config.toml
n_layer = 12
d_model = 512
n_head = 8
n_kv_head = 4
head_dim = 64
d_mlp = 2048
vocab_size = 11138
activation = "gelu"
norm = "layernorm"
norm_place = "pre"
norm_eps = 1e-06
positions = "alibi"
qk_norm = false
attn_scale = 0.125
bias = "all"
tie_embeddings = true
parallel_block = false
init = "normal"
init_std_qkv = 0.0141
init_std_o = 0.00287
init_std_up = 0.0141
init_std_down = 0.00287
optimizer = "adamw"
lr = 0.00094
beta1 = 0.95
beta2 = 0.99
weight_decay = 0.12
lr_head = 0.00585
grad_clip = 1.0
warmup_steps = 532
schedule = "wsd"
decay_fraction = 0.921
decay_shape = "linear"
final_lr_fraction = 0.05
batch_tokens = 65536
seq_len = 512
doc_mask = true
train_tokens = 586900000
steps = 8956
dataset = "wikipedia_en"
Each number is 200 + 30 x the weight over the matrix's rms, rounded and kept within 0 to 999. Layers, rows and columns count from 0.

# layer 8 MLP up, 2048x512, rms 0.0507, rows 584-634, columns 128-191
185,213,191,228,137,224,225,121,173,181,151,179,220,240,203,224,205,188,204,201,159,196,193,151,229,235,253,211,130,216,164,209,192,197,202,187,201,228,163,222,235,173,230,162,209,187,187,188,205,188,199,224,251,224,204,92,168,177,206,182,218,154,163,174
241,180,205,186,153,213,179,183,218,174,198,178,273,231,211,164,187,203,220,168,170,233,192,176,186,236,164,163,212,226,213,200,173,247,222,224,193,254,150,202,187,130,192,180,192,258,158,125,182,246,191,253,189,213,234,191,167,202,214,219,225,252,124,175
211,203,178,180,198,198,255,183,241,204,186,226,110,238,188,181,171,241,265,232,221,208,170,199,223,193,294,215,214,196,181,111,209,151,187,195,212,185,164,229,256,193,244,222,197,208,269,210,245,170,136,237,168,190,177,233,145,200,192,230,160,214,169,162
228,202,182,211,187,161,184,226,201,268,224,170,230,174,182,183,136,176,213,205,250,275,228,163,213,177,251,202,190,212,120,204,235,175,249,205,248,212,178,209,217,224,220,221,187,183,217,165,251,161,191,224,225,187,229,180,245,214,170,187,169,168,264,197
223,182,246,205,210,162,162,191,175,143,187,189,204,188,181,172,245,181,205,169,191,254,220,164,200,207,253,216,128,177,221,203,182,143,241,198,238,189,211,235,222,190,191,210,165,203,186,218,200,202,161,201,228,223,217,167,212,225,208,191,155,234,190,195
197,196,243,194,194,222,170,187,210,232,229,209,153,247,205,191,209,270,232,165,230,211,232,250,212,170,203,192,214,225,218,178,211,182,180,131,173,233,170,199,223,193,196,177,251,242,192,191,180,205,197,177,168,249,216,194,237,243,207,206,241,272,189,159
223,222,205,193,169,190,256,197,230,212,178,184,178,206,181,178,166,209,203,175,151,218,180,209,196,150,197,184,166,213,212,184,167,155,236,197,199,166,179,224,209,258,200,190,171,275,207,177,198,231,188,206,152,197,192,133,180,235,216,207,186,207,166,200
241,173,184,169,234,246,141,145,205,155,200,206,145,226,168,212,203,277,233,263,208,214,210,199,181,214,220,140,201,186,129,232,195,181,238,188,192,260,197,183,137,188,196,221,224,223,194,219,208,169,217,221,215,218,220,127,207,224,154,181,204,236,213,188
165,185,174,178,165,233,197,186,238,222,227,187,182,205,234,128,158,185,221,197,235,217,183,213,198,240,249,261,205,148,192,150,212,204,207,168,146,234,195,195,186,173,217,212,255,185,243,206,178,206,156,254,224,170,208,215,194,199,221,225,207,202,170,166
195,188,231,150,168,171,214,177,215,194,189,195,173,225,194,213,217,161,229,252,209,263,172,216,214,201,209,211,234,213,208,218,182,200,252,199,140,203,220,209,162,176,214,188,173,229,190,196,171,213,195,212,210,213,177,168,230,235,220,184,183,173,267,182
245,211,177,251,218,240,208,248,201,207,234,213,168,256,210,159,232,194,170,209,154,152,177,190,241,210,192,206,147,174,207,181,139,211,219,200,185,231,190,215,226,188,164,234,199,207,198,237,185,105,184,178,215,203,225,146,189,195,187,178,226,196,182,190
180,213,227,196,169,199,182,177,220,199,239,206,189,170,237,213,204,165,204,296,206,205,171,127,242,151,200,173,142,190,197,207,183,165,197,216,208,222,204,214,223,214,184,168,248,140,123,210,185,216,156,185,213,217,266,161,171,205,199,146,187,226,208,210
153,238,203,206,210,183,220,205,197,195,144,213,154,177,165,169,176,240,211,197,161,191,165,210,245,169,199,198,187,202,144,241,221,155,220,198,239,218,176,206,247,209,230,160,154,206,205,162,235,147,221,180,225,195,221,171,217,264,231,160,238,239,175,156
186,231,146,156,148,197,227,157,228,198,175,149,160,203,217,215,168,208,126,234,196,251,229,205,168,190,237,228,189,145,176,144,206,184,194,196,203,246,210,239,192,192,187,171,243,148,201,231,185,173,176,252,168,287,160,209,237,201,191,228,174,177,219,102
220,176,244,181,193,231,215,177,221,161,213,212,160,229,136,143,212,242,230,161,234,226,200,179,191,201,208,172,222,153,215,243,215,222,209,228,221,204,208,186,159,215,171,181,169,223,213,248,200,167,170,250,196,196,175,215,276,183,240,201,127,216,195,186
201,302,220,161,214,211,162,161,211,202,243,183,158,254,186,210,243,171,195,179,247,206,178,214,127,219,186,265,197,213,221,233,175,155,216,175,245,206,201,208,248,160,152,180,222,242,197,196,189,201,230,180,135,257,209,219,179,218,188,172,170,276,232,214
229,194,238,213,191,209,135,227,198,163,166,200,187,165,167,189,210,207,212,185,203,195,180,206,132,221,182,206,256,170,230,169,214,200,233,159,207,173,147,199,220,173,207,204,147,210,205,206,208,200,189,187,214,208,192,253,177,189,201,169,219,217,209,241
224,237,188,211,127,216,177,232,258,233,142,206,223,205,196,152,162,220,180,228,281,217,265,212,180,195,182,228,237,237,221,180,200,199,163,149,169,263,189,223,252,195,206,246,224,244,239,221,210,197,167,205,214,290,179,183,209,223,218,192,219,239,196,236
167,245,214,198,179,199,208,202,225,224,210,249,196,319,222,222,176,220,257,243,180,181,169,161,212,217,235,285,214,191,168,153,259,161,195,133,211,165,159,153,205,148,194,173,212,202,167,160,222,190,177,190,219,209,185,178,203,236,176,239,158,270,231,230
171,249,165,171,197,249,193,203,215,188,184,249,181,214,163,155,173,237,209,202,184,173,181,189,201,211,210,262,167,184,240,180,225,210,192,218,208,212,209,186,181,232,198,234,219,202,180,187,198,151,218,196,217,184,141,203,194,174,204,164,228,207,214,151
215,237,187,134,220,180,192,206,158,167,240,253,198,186,211,234,187,232,182,206,209,175,189,220,143,141,193,179,189,174,246,226,200,201,228,134,194,259,210,204,221,201,198,139,245,179,216,190,212,191,168,200,280,157,183,192,184,199,124,185,184,162,180,219
194,275,191,229,244,231,157,209,210,208,178,194,201,202,159,162,130,167,251,198,151,200,130,245,177,194,233,177,216,211,239,199,221,234,230,256,174,172,210,221,218,168,186,199,205,213,308,249,176,144,194,218,210,248,203,186,169,269,214,193,262,249,187,165
180,189,202,201,217,192,191,181,212,209,186,203,176,233,163,195,183,246,200,186,164,229,207,190,196,217,192,209,192,260,184,185,274,203,152,205,203,239,220,201,190,216,212,200,184,204,184,212,177,228,180,154,250,209,164,211,235,234,199,136,222,222,218,194
203,203,224,190,224,202,132,147,190,211,237,232,236,200,177,210,245,204,223,169,253,234,183,182,173,215,188,204,233,248,243,151,164,273,225,215,199,208,194,195,205,222,246,192,204,225,252,197,176,154,195,225,216,235,194,170,189,271,223,158,236,196,156,213
158,186,228,186,228,256,142,247,168,162,170,156,163,200,177,222,208,234,209,155,196,147,243,188,217,200,247,206,242,208,210,178,183,223,196,150,236,246,175,201,204,259,187,173,227,210,199,176,164,173,175,194,231,179,146,166,165,202,131,164,203,174,224,150
157,226,269,217,151,268,210,231,239,192,127,181,164,237,201,184,153,183,199,213,171,228,165,173,223,176,237,239,179,189,193,147,247,200,182,222,225,229,213,199,208,176,225,169,146,199,217,167,158,202,173,223,160,182,160,178,181,239,213,169,170,196,226,192
161,149,201,226,246,182,198,171,159,200,205,178,198,255,155,158,252,240,234,174,179,210,211,201,243,171,226,172,208,215,220,185,217,209,206,191,211,158,206,222,185,197,219,150,195,245,221,158,206,158,181,201,158,228,190,222,200,153,182,154,204,250,158,159
194,184,211,211,186,157,202,172,212,237,160,256,168,255,209,176,192,209,232,184,225,199,199,145,164,178,196,184,210,221,146,222,248,153,232,241,206,166,178,188,158,152,215,178,284,187,219,227,223,212,184,204,226,207,160,177,206,250,209,176,225,264,251,180
152,197,235,180,92,201,212,215,205,229,168,174,175,226,219,257,175,154,216,208,178,220,218,171,214,201,200,199,174,239,222,218,203,178,191,228,201,225,190,180,154,171,217,194,158,152,219,193,190,218,162,191,175,193,182,209,216,224,214,200,204,163,191,241
219,191,244,172,157,183,242,191,267,178,244,209,174,269,222,171,209,255,208,163,153,199,175,185,188,174,204,227,215,191,215,214,186,174,213,197,227,219,192,235,197,189,177,190,264,193,240,223,179,218,220,202,210,196,217,209,244,226,190,130,215,193,198,204
256,149,223,217,154,200,211,208,189,197,224,236,193,217,133,133,237,223,217,198,194,203,215,233,223,165,198,137,169,201,178,208,200,229,221,202,229,189,162,229,167,210,194,197,219,189,227,172,232,226,180,173,233,192,179,195,168,175,191,162,206,153,213,147
185,259,159,155,223,204,236,190,185,120,202,191,214,214,176,208,228,202,259,175,188,208,199,188,144,170,232,234,217,159,161,268,219,162,192,162,141,245,190,237,210,156,206,194,202,230,202,189,189,198,187,249,233,172,182,199,187,188,153,250,145,161,164,191
176,161,179,171,217,212,207,186,200,144,194,143,232,209,182,127,224,218,183,161,248,215,160,161,203,175,210,257,171,209,174,209,165,229,226,184,194,241,207,150,180,155,238,182,220,264,218,150,232,171,189,225,238,179,209,179,163,213,214,168,163,232,140,225
175,222,181,185,200,167,212,214,217,209,275,235,186,235,199,146,275,207,177,252,212,222,200,163,188,192,145,227,168,182,177,193,201,203,186,183,199,196,157,168,184,192,187,191,165,158,230,177,175,172,184,168,261,157,230,203,207,207,189,191,183,240,168,174
249,196,237,182,176,189,194,250,229,237,141,262,219,201,220,239,164,201,214,172,192,237,228,218,197,109,205,172,223,171,255,183,199,230,217,181,191,175,214,203,170,182,220,171,247,262,211,187,215,212,239,210,241,163,161,162,258,223,159,223,210,226,247,134
201,238,205,195,196,195,258,175,218,189,222,206,151,266,181,223,165,228,193,208,202,222,248,194,146,212,228,234,185,139,180,142,222,214,195,187,183,218,193,219,220,167,190,208,224,205,207,208,138,235,162,242,126,278,157,240,205,259,132,191,153,177,207,148
204,169,287,114,172,230,124,165,191,182,226,221,212,216,184,187,214,218,284,216,196,187,242,251,199,199,243,191,165,226,160,188,216,209,257,141,221,180,185,200,217,207,233,227,255,222,168,279,169,184,246,256,201,211,149,177,150,216,154,188,243,201,184,167
219,203,219,138,195,175,171,211,235,196,174,182,171,233,172,195,206,255,246,209,224,201,193,240,219,221,242,247,186,216,222,219,213,121,208,160,232,204,204,251,283,199,185,186,236,172,210,218,231,150,215,176,214,235,244,154,205,203,223,194,184,179,225,224
210,218,188,195,160,260,212,187,203,199,210,191,139,203,133,210,223,211,244,216,201,204,139,189,219,202,175,221,164,184,247,193,194,200,243,176,181,164,194,196,231,169,202,187,201,210,225,233,147,168,139,212,226,204,173,217,193,248,173,186,223,155,235,235
212,188,173,169,192,231,196,171,211,173,180,222,235,224,183,214,181,210,182,220,194,187,228,181,263,165,219,280,213,181,190,172,244,211,240,188,187,222,198,221,210,139,211,190,179,210,187,166,244,175,191,227,196,179,158,122,187,204,195,204,237,194,192,187
209,188,232,190,177,189,195,184,168,192,201,145,177,228,81,223,200,218,199,193,193,209,221,220,189,221,151,257,220,183,193,202,167,211,208,145,215,218,162,195,200,202,168,146,244,169,186,128,175,184,240,235,163,232,239,219,246,202,164,153,215,201,192,203
195,183,237,191,155,204,237,216,129,222,204,175,212,173,186,152,160,193,187,183,253,233,179,188,201,168,193,161,218,183,235,194,224,219,218,209,202,157,123,241,168,205,230,212,140,226,210,232,197,182,150,167,175,227,185,188,205,190,222,189,211,196,241,160
182,194,256,175,179,192,173,184,235,184,147,223,154,237,166,160,236,198,168,212,236,250,211,173,185,228,187,218,199,191,199,185,156,171,176,185,213,224,217,283,221,256,176,179,262,197,142,247,179,168,186,206,177,264,208,208,289,224,167,163,214,202,263,182
159,172,204,120,189,211,214,152,199,224,174,155,218,211,204,212,185,175,239,195,258,218,146,161,208,184,148,164,226,188,212,163,267,212,203,183,186,159,139,176,191,190,245,179,199,213,176,213,163,238,195,284,231,248,182,144,244,229,210,214,164,188,187,164
176,227,142,124,187,157,224,130,185,158,172,157,231,186,152,196,161,270,194,221,204,171,253,242,239,219,143,220,176,157,186,240,251,225,199,199,176,244,191,218,147,196,177,220,238,254,183,162,220,196,230,192,214,221,145,204,184,207,191,159,215,177,188,206
227,214,199,192,179,216,236,205,211,187,162,201,248,180,200,178,194,148,152,171,290,190,160,176,164,237,161,227,197,188,178,255,241,208,202,169,180,198,180,146,139,188,195,152,171,263,232,200,146,206,160,224,177,288,177,210,174,204,192,209,208,230,180,186
233,225,221,153,190,194,231,193,187,176,212,182,204,222,222,133,204,239,211,180,198,264,227,179,230,158,175,194,204,170,255,190,190,196,208,194,189,207,179,192,213,222,199,157,194,183,230,172,233,229,214,208,194,249,222,244,220,199,169,211,188,195,198,235
198,235,239,230,217,232,161,180,146,228,200,226,204,206,151,200,232,228,199,159,160,232,198,181,213,207,193,218,192,163,194,190,179,142,211,195,232,206,210,227,221,196,208,175,197,222,253,184,188,178,215,152,235,153,193,198,196,164,210,162,157,202,160,191
184,188,197,227,174,248,167,247,192,211,168,211,130,226,209,213,146,247,198,220,180,202,210,194,196,155,207,198,160,200,129,212,199,191,232,224,195,151,176,213,248,188,228,167,154,151,214,162,177,203,209,188,200,179,138,150,208,254,192,230,229,166,210,200
217,174,133,253,213,186,216,189,219,192,175,235,194,265,254,168,217,169,237,196,240,190,192,218,205,197,199,219,202,161,179,198,218,182,198,190,168,193,139,208,190,195,159,174,171,188,231,217,184,192,218,234,188,213,190,196,192,215,204,165,238,193,234,182
195,244,180,183,189,185,206,184,239,218,145,170,182,192,202,225,177,192,218,161,215,190,201,162,228,247,208,194,182,205,212,206,229,220,167,200,234,158,139,205,178,246,283,158,169,214,244,196,187,131,138,244,207,165,196,203,198,232,215,243,218,189,200,164